Part of a small language model's weights: width 192.
Each number is 128 + 32 x the weight over its row's rms, rounded and kept within 0 to 255. Layers, rows and columns count from 0. Numbers have three digits each. The size before them is the row's rms in percent of the matrix's.

# layer 7 MLP up, 576x192, rms 0.237, rows 234-374, columns 0-47
102:122151160128171143154133127145170167143076122117106174142092100197169139173143126059172159124070120104115122122114211117163088153129153074122111
092:114111120095159106139108143129141131126074124042101103147122153059078180166137077141134140107104131127114135150064116124129078122202171097187177
100:176131133146095125122086124141107141126183105134119057114177105129135077140159155115160156155126147196146071187166126135168103145113085145139132
093:161156098148118109103111074132113059153095136112086118123183114120118105126178151129170172106104145051160151121148139151109098192192187129124098
097:119119163093136111079168125135135148096065116159142131145154118094148156080177147109111090174080174152169120076132103151134138133086090132146111
105:102207138135116105126140098105137076100129172151134125103163124136117150159142122128132188132138141138076137108141169160156183121146053114127090
098:119128108134197159118115161108152090136085120185171138113112099192094164128202101162129123160157098151080132190160113090174107081114165109080116
095:102115099123119091050104116074155142106167123185174115120149059165155141138152135119157117171126118171140118051116077154128155149086075223121076
102:146100142148115157099189163117117170124164192139132151102151144064145091138132104105094100096107120146125111136133112191084050165133130089094117
105:081157165104175147068144100110137181175124126118080150130179153122134152095163128191164164061097129109112106078124114167178140155131097153106166
082:110102106131108060091128134109140162149104161136147180107134137115117095137189187128099152136166131137126080118044157107110120116114134122092099
100:080130112149192116184156151185136070204085133164167190115098141095115141094176176049156097176134144070125149115157126122083129117124105116118042
131:118181090142101123159168099126101055122077149133119087077121116111152061068121110133104106202128126197111102139158147122117132137101190127170095
101:133177121138164127122099162098167163136155083125150184126151173129127175152165099145080206099100119087096105053156176154111124158157065084103113
103:148096096118169163143140180137114178141083067135176188144198149110164164144155130110106154055104194136136085133090137110114066148142137096166087
099:154115149171137165129142079143113106152078148114128141124087121114145113126208119121102125169119147131109153139174107116141097125126124083111167
104:072155133100167112134151119110199057133139135084164094063147147152119142176163134121116155073151083134111190156144144103138137098174134166149121
102:211150149107133116121144092176094124137127159173144155127150112117083132141169144113113155081145103087165192189168129066136081166150170122115141
089:124118180105160133170167106096096179165117076142131137121122127165149139066197131079137095162108138118138123113157161107161138091167147120123135
101:139063129173109179160132111165084112098150147133143137123054070134173157143114121097094148190086119118113161130095109177144139150137138158098127
101:153141150132112180191109177106094111119112147094121103114198145156157099115182162156075195159120114144081163105119059142146187199100186127169180
106:142167186094145105117117150085074128155122134181139084154158125117077120177150108142127136131115142116139115146145152185166096110143151140137142
103:129131139120114103159148069171095127091165160089186149150134092130127165132123147144132174107112122189126117128082067122141167142113128128113143
105:120120140131139137163144169179125064146170101082154081131102157127143162146057087146145126109167139076117192119138114128119125105142103128110067
093:146098064206156122084100103125067066145110100113147145079151102154098115113190137108128119137128062092125164130117112151127115133099118129104097
102:088177138127137072150082116091145116151063118090146140159068138147143080126165177136197112124146168194140137126069182124137124150133118178067114
100:096116159172147105133169106161140148171100059127159153143136111097103195095133123179155082179211214156115154107140089116121091137179151097117128
096:166153106149115119122119132173129142096101063101175135084145156142152073113134116168144155106114154139166079125090078159168133099111128144139143
099:098163139169107084148126140166124103137135092113171119080127138163167176134123081098060152135157052126121104100144087126147109168148151151142147
102:099166152177131167148075052066126117142139077178162116100115090153086108173117098136140141125132137134125148163102109108172113132069177172098132
101:145104107091167147120136147186136132138108112144128186057093176185090071148102127190165112123116161164131117129085184170108156105105097092101100
114:149119097182122030083091078154107173153095185091101098120104195130169126133108128107093136014078160126123144185100075207142114088206120117131128
093:198156136055108119112171107207140112167122099100148125158191087092108126111119117151085098110139165112143054134181109169181137093124076135112134
096:144163108144152164128095061106173121138154136115135127178118153176171112180095109131100131074154150131173146160094158164159106182106124140056130
091:173077129099154128177076154118160210155127138090131110120159183114167125132157073145133128096105119114097076080105176164045160106138103113124096
105:151140127124107111167108136145086078140173116119109110075123101098154177160110109119110168096117107115117116102113080190101141081111119163136101
110:103134135142180120159123098177086109145094122092086136079053198166068109096109134096093131149076139185078141141186115143130112153130115122101129
110:142189171090118175091109156129103175134086102117087116075159196138171113176083090109070158115138120121115107097085177113109088138158098186173165
105:165104153133137124120023127098137133158164138126128111071111170081157102116168111140169126135119108131097098133072114155187144143109223133121129
109:158130111181126160124071100118130135126165158147054131161167083117088114140109120135116175113110147126146129155126140106135149086136091119056103
091:144141163193107101053129156136048167090120098174145130138118126151114144177141133050193114113165159120116120165121156163130126159153139142090117
102:145088105163116077113147184106077145128173059109185084164112144108196126096171121164104135085151124120098121096149103134098082156142059155067136
109:121044102159108153135083135161067140157135154090105086162135162105151105148155124164124096163145167143173147084126092164088102172134136126079063
101:124143141075160086074124133107130163175166129108134134144120162077138095145107130122123195155164101182137071153115121103175172092130094104162117
097:145153133093122136089120056123079137177175148152135126102070124133143075118173144143151143116090149092133136149107090103184136076110145097148179
102:133131066157099090144201146144161113091063155098092136202153154147075141131131115150120142100103152124141092103096156161146065091165148100165155
096:144129141111124119127098125106094132121181165125162094193131174167085150108111127160180125052146136113155099126111156156089090107158090151097130
104:123178150107113138044135116134120112106081115115151118176160112134122129127087097142144133089148158140104139126169099155092096136118130057136152
109:136151064085126057118116076168065128160087136122148101197106117148106157083168149203135090142103130122139102176106160160136113153109154143158129
099:152143099130109083122132053087078085055180116145183092189140108147138096184096132089143134144150162097099140123178157133123129166125169182096109
110:118097107126092122130093134109112075147078067150125107159134108086166131132107152054120125132129127136173148149120138083194128128110136117216146
107:115128126148193103143093089116126117074115109079086139102158098206113113194143093130100166160146153117091137118141157135124160172168107169152142
106:069121110147137203096096165127122087113059153113121094113156093161148162163132131180108125153122105128106111093084205105116076147102056065114117
105:170176131095128133125157122146161157155120170155147119120163103163149149198179201074125110111049120074114180091132108130094091177154108156074123
097:132152118169138115167082089126103113077081127134141097182125151112201139153102107155137143088093074068083128167126110178131085166134178121164079
101:165130122110159176162144184153088136140154105128101083190140132141172127110140157112162105151176116138126129107085115141153049149164133161130148
100:142163205048128187114144123118088118137194130145074185156092146153170096163055091151114093087140159095172089126166130159124083094175088128133146
100:141202108088134083115116165101149105092029072101140139167144087186180128173128053136130170108058150106160112106173130123122144129075164099111138
079:079120115137183180181118109068101156123147121147126209101151130098149105096172175110154157107146090126187119145112092178104078108135110145169112
086:143152117121094167151173151178105170116141146139132081105146115109066111202133123088145163128168177157150113078143166058149131167153144187113114
107:160108097085169086139161152149167139125182139128135128132174130109161144136183107146209086092111097116130140153151090129102117144156107193126120
105:126192147178065140107138134117112150103116140080114141163138101186091148078126170103118125203113148144105067135132124143154181082141193131127129
103:189137125048148128073124139079112105118118093139124152148158120137156167154049142118128153108163092095153076124109165117164097116166083133125144
096:113170106102174137115088059070122252165094140114154095132139146130119105178175111083185165081137173154203128061145130174161116146162103074176090
111:134143151148143156160110138153079197131142093098133115153143107136246161080152073139113193108164105191075179127185152105120128131126093157164075
100:095099083113119106129113094131109116111133162104132146115093136155119103067138124097102161151136117145167151107137134126091090081134145143105178
130:172100089117132102175074110168068154131167078110170161164172128096217118102102077107094127106135153143096140098122120160129106100159108113117211
094:132118159094168153124139163126131101119150153101171081044104094085105086119032085136070132145130115151131146149115167124210075164127137149070122
106:178120138126133098145149160068119096121087149106141141095126132122152167110112121089149223101128101197154137160114141180115130186119097163110114
095:134125121106094108082144099166143115149135179105149035109154116164059155137082108175159171164128133106150136115058139127199130136122128155115100
101:145182149116132126107140120134113163171136085123150121181147101130134161164193078158148135114185134113151075092146102100138143082122132149129155
100:139212130103106146139089111074142129178061128112146183132138164124135106112169149190160113110060149142128110120087170103121175166178153062165163
103:058147106101158108114104092076129153135112161084142087120101116086126129086146094130103053156130192155160129150154119126138128154127092141177158
097:087122146175149175138074132085163167145173134110157087118125101122107151148112111109155123107115150197142159115057149163140132109073083106101028
097:104168165156137106093123129141122114130153054099167192135143091108138093132172132122082148129133136151071155100072147127107120122074171121157107
091:081088147096132142090095130185119131099151108095164110128097145089102134120066141137089097173111106114109064154091136079120145066131101157160168
099:170191099081099115124121108126121117121157127105094116090091068110105166036105129149114145122083112153126122105158087168130164066124124108132104
097:124068117129175148132098160135159120128138136161124117133118124152161136110142103132064092144057080134090155174142127082178168133086115114147089
102:109135107142108114103179147077126171073114147150169123098118084126164154119127160114096143084172149127152096102151153098202100103096184233108066
103:148094088097170143136160166090134157148136096150125087068165143094114123123110127169094160141124181095056090086112091126146084077141117150082134
099:166149122060169113079098085191066158114127203157139129181125093129134182109119169112083083109095126101129097152127142138125144141137067115128132
104:138154136135170172119150151153129131165143134159058138158164161133141084141159159083134143089148063123072030146077131077115118117139088092078161
089:166131115098061125083121160077099173158134174165144131088138154111141103105181178149106079137146176112133131114101099104118123134201071112149192
094:081188131108109127106083140143166117135098065174091070154129145132130083161114170128134135133167212165184146132112109153081141166132125114145117
104:123085085101132146109158144117109138122110156032179140080142109167116090152081199140156130142155063122139098131098162115148117143109128117062150
098:125132124175157163087145164152098146170107150153117168112118155124131098142138077187080168161179168154154154125133126171084080178113143120051155
103:141107153097095160131136135063103075166092115075125136154143085101133150123112107143109149086183045153088105138186190085118082063132127100095139
093:113162160091119071175110150159190125127088082143167121071173083116133173102093121145088154124042093131130148127107120109119146094133085145183183
101:095104088060067090152174145122128104150111185068122175164159091172100113127159190142158131146117148140132126116129131156193113089151160176139175
107:144142173163121153172081108092178187153143137107152178145093155094148167112124149162125153097184135110151105149132160122162113069140095092179115
098:138115107152143104148125169131157151166066119155074185149142121144154165143134125111096181133068104151158105127105070130084109118124112107107123
104:141160160125115130167105137203122101127114169167166093106162078093159135146171127134080077078160118198154095103138173121103090136077097159129134
099:161066121105139138114110119121162134141108096070122130107135116122150161176066062118070126100131115175159075175159182141174154062079171132150134
096:137094103100132167098161180173164123136129114141113138127145142120130182134161129129107121220114067154145094104162190100169137132074109146217161
091:084130109103123072075111146130109135162097128152111156196170083096154122128141116121119132164086176030141120135118067124104111159168154111168144
105:145137053111113143125126146136136129159117097081160132162185143140099154146124132114100117153122112100158096154111134153170170126170156157163145
094:089151130149123142118128085038138153098126176104156147113127123132084095120144193079166178107155114116072110080145049148129145178114119116105132
099:150148139126153132094098150049135112147104110127143112106127137074104191136095110097115185124072104126187122198106144153087131102095180121096064
107:091120109184160061156113133129130159143140090132182179174101109186162137133080103083123138123090087103042144148182137132099118131203148095118155
106:108144108092150138153156182092129088138111112157170136101133077126158074098142162185142091115084135138069135148122114127121094112171134165089128
106:118116133095111118139119086177127154155148118158161099157145171129108134133130098046187199091112141096137198166135172122154128151135166128137075
102:112155147169112119123142131125074124151131154125126041133131108146159134135126159073122132051154142147115138097040161108086104099121117106174145
093:148166126132138076125158156126139133079170166145154129112153113140057044072145100110140147157154180157121125139145075145112103119132111142123077
106:092128125137141163171174148058176063165159119117138079147152082066173098100143108083139089110109160107168059142187102162157117124135153135089110
108:121134083159137126085135128102140211102131156139129107168146071125190168086084096112118094118142074156129124163116120122202117160138089155153171
105:136201165150131111124142133141122164147114119168072162172112089144118128114160101137120113128134082156131098150195120136106140220078112040164159
112:180126082093213126106143143092149181155156125124126161155164156074109171149112130093151075161171149081120135230108115113103078115148158168131119
096:116063106148148150121169086123047180108196195135103150113121145168068122168124127145116123112110132163133148145007100137141046126117179138167152
090:129144115119113158149121089146080090128088114147122071121075130114124108101104162079109131155147166094079137152127175145151134150072138111130049
102:116162087075174099152159067144098118121111136106158106136104137109121057078128201125080123099173174138123107160132165069137124181153188135128128
089:138129143130116173094107162110084165065125111099156125150117104130159153141116049064140065095195144116128133144116070117156073153176134139137115
088:110124141130137126088145147113116109146086089123155104107114162099056109096052153125103196130148084134084160102155171164113133133171195094101201
104:090129138173109112112162084159115190129167144099103152127082121049103119152164160168131093109139126086097150186160100060094095160169148167085140
090:141122160121125128120105149113090152123111196070117100177136081075139141136118131092147127124133088078111119090139093216128176135159173119135063
110:156067107128104161108169104096102116159114127159122184101086084055082146164127130099146134159174058180069155081136121152134087142127133143167107
081:131114119065088120093116085150076134138109137129110112093132099119143185060118113078121073094140144125133096115184101136150140161118177101146175
091:190199121171102130164115163135092116125135175184107175137094112121070110122100185110161115169166147146126131136130130161199155139129120197095142
099:118146096134161151143181122120127113148132160118055136144132147130186206150104148177157137160102099120154151125106091142111134197099146084108138
103:133158050133166097127150096083122143156188133138145162072156137162155177120094081151085143091104129132107113146071137146185171137139116138110126
093:153174167154142128113153114156118137139133083124112087128139174137114170143160105105149163153102102136159162092135091098145135130171166129092181
093:169076175132156119117146092176165100142144144057179101095176146200103127146112128084110136165114117104209092132088159157148129110120119114092150
109:140145164055113187111130127134096167142135157150119095114129137116158087134145093093074101091117175179067117180145112126118140166158159137061154
109:128181124117146156122076121150127187130103103113126176153109056173154115089119161114131141098133138130118097076112091203134145120144105068110144
098:086188130164182138111147078137071190169116124136101096143118171130088112133076150104096107122083142036117140094160160101162107086203139116140103
105:104111166109125148137071140142145052144132106132168056144096118129130164159084123122120100080102126109145083137143114081111124207054172145094156
099:129138086158190149059093082076151139147141117106124096192098220160060163214132172104077102099111188152109167184166169127138126094143129081103120
097:103117150155101141135072095143162161145101115133123087179152135191128116125148141178153097100168117120110103144136176064120143155178154179165204
094:113154105126128171128126141126141147109077088122146131084138102086142140106183075094121159112092099123142138106095128145180108144165150066182148
098:114089102155146070092117111085127170095141135103133175171153149132120059132055065129133131139221169154155188110139163162133162128174101138191137
092:181108093161103097150164119189153128159101081115140151129167135119106116133143076120159157156153116100122100171168146130122117128102162129145161
101:099129077134120114115098121131120140131166171102100119113183113170101171105145127165113130129046136124129089126056124125154161195129084116157167
107:161168124116102106164133179119130111152086142148174113096116132193144136188155118100099132108103100125088172152164111151165126130133090088140083
108:139152157128173088057107159029122132160139141095120166131189047129117132150124115110101117160083134142144101108111050134114126144140103107126128
118:081135112106075084103116103119105089173058114176180132157110119131102119056181122108154143095150132122106105175139147149176112145089182140140139
098:111130165162124125141141133140064144130103147138127158090118084163085076158097108196158134210154183141133142069151135130088104158075082174100126
080:144093132135105066127134154061141118118115140143110137103151112173079139089140115100107079151143149146138115097076134122153114178100103162095109
087:102197136146168169159121146059074076101147141131017041118102155162113102151112133093180142127112195179072105107085171100158120106155110179098127
096:146142069136121094132163117195122180099164158105190191101130101142080092175118093093129140166174118095063163121138124172126154085092095188143112
089:125124156177111115145122076105047138156132079124163032096142086105161132080125135114136117118122199200138176156173160043170127164161145082156118
094:152151170144126185138102156138147161171058081139141171092168140099143145137166132146210091146061146096132112137158134108086153135157164166169126
088:074194119086148102170125107141072067151144141151173093144128111086075098114093144102120105165147133109186123144126186128098145100106162086106106
# layer 7 MLP down (transposed), 576x192, rms 0.246, rows 234-374, columns 0-47
099:102133089121090092146134155118173163146208115092133136071150087147066119131090106100162062088174080110114123145206161126139159128103131058131138
098:106099127137180119106158199104194096065171133130085118171104102140158156174069095094155123134098117138086148120064143112178111135139108076133095
100:133137114160044127092105086158094161088107128134094132091096109132173106130183081063129165080134107123115100128103180148123091102156089204148121
091:125119113119104113121098152207120121147105072131072133132188151196100157112141088147175122153178131095131119094095116144104180155070095121081111
100:132154102076196192094145118104113189120141079073116149137123185080163113126112153122117106150129181130159118125124157103171129144148122086096112
105:098071180046094108183130144113142144125072075115100114078161144121141154105101183079166159125155138102090143097158146151114141092110121070088105
100:182153165073150144177142136140179122123124144093082112122113131122139190162062113121142168128169133178164095091112130166108089125072078217144173
108:159106134111111116130140129155056156110097112131130151001121108078122170175145123115160134134109114161151127059086157144145142154145059168107118
102:107120145075153167105146147129146140122156143203117075102151102113112127105110105163118124104110137160126114128113118114206110110090141173109142
111:142127135166161122131093088104173117126118138093105120066167119157128096157109108096172178123144054102038102154151146107155108116142173163098089
084:126114163126134173149090111174106166125125096121166129228123122169120127140110137106127124132135130125082123120128072194146134124128049164071089
099:181097142129190104123071097090148112103164173104089077111105107128092096120111132125167099142119060120128121178174129181146150168159159167155102
122:134123102172197115120134078116133138175149141071128138132134143186060120135046125132087169139115147108115126122185125057133116123131069175108117
098:110140073120097105118122121130096102152151064111147137123133107169095105183148078161070153083102161049128120137174148158123126217109131141155170
101:151181132158132126137099173095154128127095155120163154162126200159173153114130184167160080092146168156148137091156087115127113086124130116122104
103:113067141156154121110163156088102087119147077086107142118156119166079089135162140135121057136124108116100061118150126112147136082113174122119171
104:148167125128071086172085089142128132099139182136111114167139183153078164127128137104124186179155123119142140194154156127116156157122092114129106
106:130102068099142113121127165139104122070067165147107133176127179111103079106133062158101085168170156111121090105090100131126143102132160112104118
095:152174151155176145188123139155171066152125118141086158157135134104126075155133149163109108145140125089142202138098127173094141177167064105135129
093:082061120131137149080153120072153106151084111122102104052131158212128151192069175168176130106147078108111140153121123157128119151131153051093099
094:072099101118107161088114205134124095146099136138164129115104155130129186137176108134109106128136115114143098093107175117110107150099133139130135
104:085123112152159154128202107092128116088187103108201104114183188121135074125149136054112184137154141069148091115133149121171095089117092134156072
098:086121115104165159171160176088177089114179082096073090071111083084090115064116143146131131177140082135146105139160149120182130142095108121156182
099:161128140077140122154179151105066082119140109116090087032103146142132080140146048151156128201128066095111167072084165130210104115124142111105156
090:120109148142096155136146137149208115176119114060150129097121106124091168160090102121178114078142160170115105157074112153109172142088118070105162
108:121123176155171106136185130093108183079122158188122115216111187115114163095075114177170131097100161149118109120151129106104038118079133082088112
089:116146159139147087096122088101165112156129111099190138102096107044171148163171095045110127143133139097140169114132099110112115126144177080148151
097:100113118115109146103122106133073150104120096146142156021140114105176154155088112144204083099119121163146154059130075101123136191149111098107096
102:142143114125157140137196145154221145132109083131043133108118092156065127178142175128086155101110126165114142108133140141162114146132103198216152
092:119117128162132188088147175053154114062094114182117145088111149073130105134062150057136098179062094097115135077077074181135094137089135120120107
094:114160137160113145133105142083126077124177120137071135075145164117148138109155127193087143152160132144163100035160135166079075152103156104134130
111:133072124110069155082191158115138164135174159125087155134153137131069050121141124151114105136113116150166111063103111145074126148179149090077150
099:148170152130119058097149152087141063161157151204107133170127118151111091151149146106108125083173193062144122110107172091093113093072096139114124
101:184135167069153202145169082143125121026154078083130102152122169101147121169139123098147117150171145129187122130163188130175154128109117145108178
091:130175131137150119106119063158154130117139111112108145059118100163122116124158158098085128084084096095107124134121165071163134165075148076129159
102:140073117164143120163096084150139137116081116071178099121116076136133148103121124162059118177133172089190118142077057142073126120169123207126076
109:128070147132144121130143089134061072152128124125136109110087129170098123128120110112127176069138129124156135129087115125142220135175123149129114
110:094158102133166130153129139111184096117140132111105139137146093165090100147129131153097102086096132141138065113145075104121130166141127182098142
103:119104139136099150090123101141104130187106101105147067016128135122113131103090145126145127177127142114107124099138131152079091104143172107092132
106:173141101152142129137089196144132104144121185134148133119072116111073126124076200128166123144171130100125139114114154113137128123102080053115174
093:152158132141116134137147112095178087148149117121124110167136155152128160094112113110113143161123143136048105117152082123119111154194141084130146
093:103187127159144127085156118158152147167167143113158139124085146143144142126214132174158089140106121121136075097152130124085104106172123214148066
105:114141083186112137162104137136115119086122174108120155094139126101113050116104156073093141148200118179114173157168081114131104085104094150095112
098:156109127110109058117141144093175102095146157113117069187143117146121083157134168090103124120160129106113106175133159150143170107132136141177123
094:131170141143147152140136154152141140101114137200071140123115107120139110067135097187061133116214206184120119131168122120110090166125127203110138
104:160165130227110131116130148109143093148069109109077118160143153101089148111117183144111143059174171162104123142098100179097144123145196184137185
093:098134100162130197164149134191176146125203160169042136153137155119122126082097155131199097116184119179115093100117113138186104112081162160161096
097:068151122128157057141107120127158137114138129101197029120120152128104152120149170104152116096134105085107139180157137167187167092129148078101115
111:160124119089080123123117119107169152111148099182108125110054177124161126098156123106155079155168106136081110139186182179149074161085169070122062
100:144098147116064125092103125104056118179109146108136083201132168098124073158126135163150095076131169097104157096127083117122096116156180065089110
102:135114136121140126151123215110105141106104045156182095178119123116125095136102130112153099181042150122146116067164176117188132098156049133188063
106:104180131101100167137148120116115114100111128165099115159139110193118069116179153154141135092168126082099120112083153163119150063170129142155126
102:148145106124064156146128101077140103149109161044123141140160096081098136096180151082106182099101147104140151129084176101134107131131189129081122
103:114084076196104106160129125063156140134075165182139142165120161132080120194125077138157068166102112115085122103082132107123073093114146162132173
092:116088132105145173183175097160138182110149168132182114158099152138052135081140098157134090154095198117147125126048090038163140126129087154106064
102:111154157150138153143176056150103132159086062123128119164150191097127116101207144100119138121099168142147060093149117154112119129084124067153103
100:100107116109187160105165198101122188096112094152106105127134133056155133149117136095148117140117095136110141192115083123144109126107110160124106
099:071140122130190053151141173118117157124126153141198126162123107135132136201113154093138164124107143090150114094094075180061157135152175133116102
095:113168134119060056080136133134128123066122161124160085176129106130118142169137034145128128163111172129076132134160153123132174149077116125118135
090:107155108118190090114080123092124153178128128135177124074141125114187103109156143182133155109177091155140104177084044228080114125141167027163113
100:131096155114095107133175179120170139047128116166118127022131155129136103141101157097220038138112108068151145173158160104159129115150066176118151
090:068118131175134064107118168116085108119143123109112199188169133119104072125121184100105104078131141111185110119091156133103094117146129116092109
105:108092093129139118108136126106120144134136109111173135134097116075086169151076116108133094109122119084124133036118154111189079146141140117167095
099:120194104127066186117116084090122103066141151151095129199099091093113095103094135110125134152147093106131131164138164084160121135104174130079143
099:126157164134067117131122095113232140129096126115135129255155131124112101108136112099066121106161171173063150105119113171104124109098098167148109
096:181129113108093093089092111116159163158119120076136114121109121141146147157105134086095124097207169128155095116155144107143117091112166117141130
108:144169169113121139109151110085201115113131159151080125255096109152069093115148182144092145157116120098134138142115097153180103147109183255158125
099:149173170107114119143157115154165141162134137127150167000152121138150123125093169187143120108121118108148154122109123199141095104111135231108167
103:121174117029148147110141170111111119192122113111140106140099119113122123145050102120157105148110103108056081148118130096057152148119058134117139
102:109090096098114161108190099099169160157125125095133143133188204095087092111123107109111116088090115085101112137170068115103128114109115189166114
104:163158128171134089155116074097141185135109127127109112111136147147123131140120189097117128094139080072125093058149167115088103055132105128137146
097:159117073103104137096064106150074081090162140171158150111177099146132190140154062041142158078142196140128091131129146154114139166119082080138105
092:123135148102147178140123168055115098108121130114141123129130115151111108093172150166115102131138155133163133126113136105088156110126147042109119
103:109137126160113155140049082172157137129121184151128112071103134092193098057144109185118173154169188129134164031163139132184140126163118117095124
099:084094168153110114137194134144108145129168147085114111124125152034085124136119113115124098154095140159135162117154174098091126165125114093113081
087:157107127118153128090134180102124159117051133102120118045184159129136123110151132083106117172112135065148136091132154130143077110139117143110093
095:087131150121105193109195117148078129095127141137106170049175113115181176133119140089164094144125128151143160160082171057155083160135168144115149
099:081093062127098043091099190132129126126136081132074079199141084118129113206140172123115107156093147159138122167140133129131161180098098112096100
099:076100135151122125086090140155181076171163162093103163121115135123095118114097152142143161156188107189134146131141142140151090168135152107139163
097:154141103122135124128147138154157156118177217110158125094118132193103166108155098175133112115110169121115143113115157114129100080145099229072132
084:082084162091067157107137093141134149107172183116130195167119101130166117168106172150058115087104150145131189130146118115127080112157149150142144
105:132080073139044139103131052127138100133146143161138074155120128139174118108088117151090087134162115132136129164202113157149092088143133097111130
095:157152127123181153114184165157116093188140112199103104196136147138112092124104153070141115129122114146126157049181147159095119089109140148110080
085:159115160147162157121143102171166047151076125142138141113110159117149173112099127173131102088052117105186201104125132099206138168148135154144127
084:121067096122124089208108132122072147145149163130114127057121133200099063074158155170165145156098165136140140134149147136128086132172186065075167
095:201079095115112096101077161139065181162109120150128144088151122162089133107103104143149119177135136101136133153132122183062060070138151206150130
101:160113141109122114119113131124161125111129142105137138233181121129113102146187125175114135108119040147107149062198081127134096139118118102201099
103:185128154076112133088101114157060072142123129108084114060082187093110145166169162052144109137142138114143100139125114114099148101159113075146145
095:090190141106104033187148105156114142157041026101185101120114084106140058112126097179182125082092190102099150127175165097178152064140059139116111
108:176108098169124130146158104149139160115154098062139111147105136126159092121120155147141159143095195104096114173188139098128112132087141153237176
101:146123118134119074093196073148129116111144116095182077083153114164200128124115090104214142126148117190149147080127115127203116156118166118079172
112:152170096125106084187097139131116147141148135129195113047097165130095108110160161170149164176071081145101087099156092163086066108165143129156118
108:090152141081167200186130108120121145116142120112084130123146159152168173095114099093166085151137119134099148117152098166123098069169065161188117
105:169153126131102163113060119161158061134067149112171148131154127174118146084133121111097117142165179080081108166129106120183103085077068218094062
094:127145148077113093054145169106152165091141095173134123180108166099112190034125133108173123108158072096171104110141135151093156142090134152099112
111:159099144132075132182172182172082127104122164123174128140126111090121157086084092129144158152106159134159134191110111126147165133121141086117092
103:184118112113114145175150111208050145080138132138138095060055100101166129204160106115108100097121124143151184161051153154114118084164112100150101
102:105094127137145136102110177199137170176124131122139162143131156124098178106133141111095143169133152138098155132074113103118141099144195135150147
098:076123103166168149076110113113156136124136122088099133141091130182095144123073142102130141146131118126104103145086168138082162163190126164221096
103:116107129137165170104096182074140105146138121148155136144123178113176077122157115185094100122125120133148178158141182098148150111148095154156101
105:133204090149119134083101089167162124117145094126085067201166118148118116104111128070139144084195113137098198087118138118098125098127102097136111
096:170143104131084107162143075098132154092131100130123077153118109152163110139137172068167191117090149052098204106131175104082192151143136155094131
097:121140142108094111162154165128100101081082134111121139139075185163112125079166080165079155108145127135138092046150136163098139150150107146140121
103:104132139094164127194172113130159170149108090120165105053157115093200133157140137169111074097110130143179117137146131174095078056133129213115106
123:111095134103131162128142129136103143115161128112112117214137058132192130136096126100103126138145117089181105141113128092076061112159075133109137
101:105127115096162117206096148152117126143144176186131084054128068108120114067106078119141070160198129105196089130111174161104175163163118161121180
103:120115063121122094076141152131140139121144118112119206132109149154162129083077171110140079163205136139130117188134122147102129147156141149124089
101:177107146184101122123143173160053105112149138147111120095108127162167135164132144072149119111144126132123087114120136138076145114154058108112083
096:078137142199156165099113096081144080101116130117181190117143127134164128107126088099069138132074120137120143154118093109185124128139163113122138
109:099163163166115105073136161181114192078148162145155120210132091140170137118170124146095131161157087128172167148152088146129133137129150148123132
098:127175078085193161114115189150199125125136122121177169120122131111049154133120165135098106166124142134173131156094118132087141100087123133052147
095:064091109120074134179128053135127063115179101153098128059098110125114184047197173102105124160145078133202155082141134051126083129144172143115147
105:070127114108176082044115081166116078204161115150137099109128161157092105143159158105140148126148079193098074149054144065062106095144101106149187
088:138126108115100123109097091126121152185149134138147099093150108121135084140135097168093221162135139117133152145148077073121173171099123184131138
098:062115104170129111139118089154100118138109174134085129138135137124152134156113131177068137124121154085150095143136132138130095094155074152158109
088:129176142109105165155150158104064143172097082107134095075141127140167106116092117080121130180131110147132111163128172177123138136118175073073190
100:105108106125181134079110154124075157126110104126176139152156160167176179149076065170101161179153131154099115155123112045111119144154123148146094
101:130117127123137103065091106091148167171143093080169168147180128128243121122151129104111102177119095115136168144163099116109127102118117102122121
115:107143110078084124192179082115078106199121107103146105106163107113190142115131147155140115130070092149154117119127102045182119110111191120135185
097:124155122096121126125097080148141077155125138124215158151139081167112108162129189179141103136164114090128098163155167143116119137097078123142107
096:111113110117140091177132110124160109133150120141157172063117173132137098174100175117162072153099135129105156109121108149069114078108197046091120
109:153113107153166214091154146158126123077073123152127145076110134161108106122168143145150117098062183130116168116172145104163112116130149084085115
102:160149150082089115183107131078081136127114142132079137164115056117079095061107124162148120096159120110164086180120113144138149095145098145089146
105:128053095150133119081143152131064098109128109128097129129164101105153117124128144144171112090147153128179135118131122151163119161123128220132102
108:112104125140175136173110095099121137111151116113098141160150154085159146164089167125248135110077096110174174091129098114073100141184155131145199
102:075167063145122179116146116103073122177107119149126174121140103136181107082189145077126114108132192094105141139169145167165180060129086037132106
102:115127103125159089126084103152151172077111144106036148075113151107111036102148140178121130186132044108126124071193177167131132182147132124134139
095:118126126155154143096096130130130120099160105132116160139079169115118081137117186082105148139168152159130166144050103155135084161095075000130127
104:089143101139170173105151129102193162121094137125104133180162135122121104131141137033082149159119085100098145116104154130171113110163097158161144
093:195155173186147160105106121099107093143170139084147093133163107154147081162110076122139149080100144132153114061135121128111109075108096142131134
101:148100117130085111133105181054093182190148133148150125177125199105110108114110160118128121136187214144049129114153109125167158118138106106109093
109:107122113146073199145144163000165065077145137122137183138157108088071133101156080100153144133078098063132132126158180130176134144147096143108195
107:175142141121080133111147115150124056102112134160144131148147125107078085140163073149078102124116081147112128073177142131058097136173112150110067
101:095134078139087099193097076121149076119122104153106145023092140132162129130174141101132132196108167147147076176137211125085127151079121151128096
104:052114142128163101137122119077176092144131144098067150189144177109177106056178116128071132122097066144131131226146123094165157159134175132164185
090:106142137093125097101086097164125132143182131123131152204112151074187121163125145136101180146121111130079135162137080154134179084182134116160150
092:162064118107027124152140115161121149100089159110170195148133064115147103139174145146068190132110106100165153136110106150094128185106151148091141
099:155112106143149134117166121088102100122187076100116089070124145130132138151133100184189077119178089117053109132135116154080121080109142102145116
090:109157086165161093068158132220134112065148173140128094075148107120156175106127127057156106132136132118132170153116084147144135105118093177119178
103:098100141105078103099117092156117166072090138113113210133138132184147103156114123154182142083148114133193054152132104133160143098116160129139184
091:163141157149129131116183124147171165155095121108123152097147175099184157068179152131103145095068125116060115137133137124178099145163142085131116